Weights of a small transformer language model: 10 layers, vocabulary 32768.
Each number is 500 + 40 x the weight over the matrix's rms, rounded and kept within 0 to 999. Layers, rows and columns count from 0. Numbers have three digits each.

# layer 5 MLP up, 896x576, rms 0.087, rows 509-547, columns 144-215
454502498511546495517485476428439536419474522463450580550545503502486511530516462556548529450488496517461519498484576454523439478485527488557492450543491468491571502455474530441443499449474417477542466463600472471510
492469531473487526539470515525539507523595550458523456544512576492531480505522521544511495504523540549491436517486524496551513518520434535446532527551466573495497538457533469501529565474500518547459514530527510518577
545463473530467526542517455498544522498500495433565533487499522587522538571428531522503521425465432432479511478545526522479514528475478467516588487474505408539440488384517501419474527483589553443468442469474508553463
537487518523437535502472474549548512512462514583467535489476518478508507545533539505545501471477424466539477459514546503499505445514417466522500512492462495523509542541466447509502556467502509523507474518511514534483
486501522460528474453541532479460500450454488483460473527491476508507498505465502508498539463441546536480571490427482508527510522560484514575521487550496503544521438541520485532489483540503490476508565482478511526515
482518581495415503556459486473504473480472520460574526470449508538488485598488555576478442530497535513510463453503490548484541502516439525487536547569502473584516525448559464528504469491475539521537414541480473419480
490526529526513472490523438487513462479479509494537547481480483552525534492507534523497457577525469553498495531561526531526481443454543488506560464466493435507522396477508531489457482474500463510483484446512537449516
502525534483523442553478500448510563493560496495534500508519511447492451533443525442495488514435501536451533443554445473522524457579552522504512493465486520472498522481570559541470475502474541557517519428545469478574
502463489437524593497495504454564526530487460554535488515474506557531426463487524486535426570456484523457479486522442515474518565552546461547492510605478485556468489487462461413509473503496458521480545422510484463498
477527472471545516499489477467414499526458501463507580449564509501473484463494476493482447471444450543441528493518584505511512476511474463571502452433476558459507514546552572456515578526546468462486491540507477550477
496486459514536467478564517516488494469527486497473521521519503471494464515528479535496480463516529504525483484508601487525506491424531453476528505498504495566491550484463525554491551439472491477523499572548457468548
489495489560514479499575503428516524493434432480477467518480412523529513542489500518502490499535452559473526493489458561446490526509497585514524529530449412547512434530517555549517496502536489508560444483489530453509
562459498554423455481513441498504429513527481476477456535505552486469468526526475515544514480501440492508500501476504538502555551526506480498556508550497526508494472483535554540502484447506502455502436562484508470530
450531467469532486514565562523529532463478475515441462585533507436551479487464525489519467454533541487448425490531502486460559472459601492515554435518488517518505462530503532567464453487539411500516496483485575479486
491561469426499507511446521468557463527554451455511493534448473466494464536496627487509530488446555498462489541548508433522554545486485428464440510512511430609547458443453512441517573559509518520516476535439534504544
481416413490418466500526434422564506557476466513537564520476547456586392481450448498596546491614536433543518481469496602484515479536496492498486471569490523511455533538494521445492517467560469493481470473457502586590
529532538502454505498477428397564416535510559537501501497539528482550506585521577488487442505536552480557479537516477498510445475518502585453526525438497521473518532439561460532546501492512547465491487496552523432495
583504509464504490489545544487494514524518458493508456436451421445552484528474529516480458528546502538533557475510496466497453431498508552579461448473510487486455474459536435481462511505468480469562436556498448451436
481527570447575520525523536494533477528467537474468570476487518521538479566531522597533469469487408526592476542583514551482500495462480489516518491433436564487465515545445442495467456501526547506538498501566546453473
539432497426488518559558489487537550494597543471448449533490519511571484533473471511489498498491442509497462556534449578460483493469533484537506496482502407506515535510521509462475417534618493479546513545422468566495
508551504502445537546517482461565489518495483473486484513491539501436464560478460587508580584493561457538513535518535473493442495525503538492507445578432578507520546453481477491469503540477462552552537507520523466457
519474440455476552468517470476527574498464522462540443500489531466461456468438503503521481525478438475492554428452530503482506495553474409521454509487447509524474455510514560542476499526566563524497477499494500510458
584522449471496518488522534494482402474416492518486501424496506517503553469465511432432536468401445517498517522492493476418488434491492526551493456510431506540461520532501470509552479527522480406462444522452423524465
521545558514554502435494539533550498539473453523538515479512430476488515519574505476431450450461488471527499490481512502476520477486493539550560496555508469483468487485529526485443504489463470530455491466472558516512
510418511434481495435496500554469441454539483515459507504483496500468488515478465477495482542469431442544486457556477477513547505480446476467439480560461504443536473543569526559446471477521526581483497486566497513494
476526550549527496498501514514454455491521522452482535503426427535524487516472476520556472509495530434501535498543525468471529527466417494556525519509517468508537484421539550491528468512489417578457456537527565495506
535506496559488435507490521550556484518553487473561494428547539441514506474531431575524554458466452529541485532465540453496538525492498470547471437521482525507547483556498448448584507494535582532532438469471511544400
457537485469576543471535589508482496471500499533487535506489436492514485515484487512519488487491530556446565547461535480569529501497536479490580496498435554455444524498443546498466459511513518542487618490468523528501
468434505505489517539570508507488519504453530470504534528505478531458480527532512518479530471542479498504440481502516547468435504501510574478469478536557448441485530462450503507538480462497488518481546487523464466474
506481543485515459427540461521464479523548467506475476534580503508587521467458447507473552524501527482424526498518442528473428507517488525578518483486460430487450520490527477488504519465476512516384513456540527527463
482529515480508511518480473610482499523502470461581449554464516483432486520485535521495402514442524488412530459518508485520467464506586498499444449466507437516473472523542600527491577520543518516514457480553547486463
409510497547506541472511499545506496480483513556484436443477524461568542454447429521429509461445397485507482519460493429565461511507442493492469530504517589512513486522519470453461468547501476479416520466488527450468
453417491567450525492411530575471504558555574452408534476542514484500550494511428525492606476442496455431487412480491506520425497546558490500441521491524524449487514487472512567437482509372524535499420555525547499454
526534468497493543402397488493560528450538449489466504433526501558547497449584500468512483585413454527433465497556527493578491525484471541532513476541521509485497525546577493526556495514523503522473478474505518604554
537486484536493512543523480506504478543461452459493459415550504523498519490479492475494428567472436553562510524508583566422421510476492452453475561493502480526483556524478495541514475604568514456494520458535544482494
560495526438491458535543489509573546498520578442465541519544493446532547516531560485487464572568495506539458580495460512494418499470494487513436513458509508484560520537498498479487565468506476562490477542545457481455
594434495537508507551519509521496494530465548523594498555439538451566450492465537490475563482473440505542515558526554471515524522453502518507560488500515499524461497582531439428455463412500451469508560515501520450496
497479498533584572495569530533484523471502513488516511516479472486543476568484497452510554541502505563484558495542485504517496512506422555469519519494530485498596493472435421542560485489487506488581510509470549539495
570520465455537458448470457480455486522433493476475507488505437505489479462551445550454496480536488496499489487529503497548504555423507493484548490449411454497556506453519516557468519574492502506509511384520423486543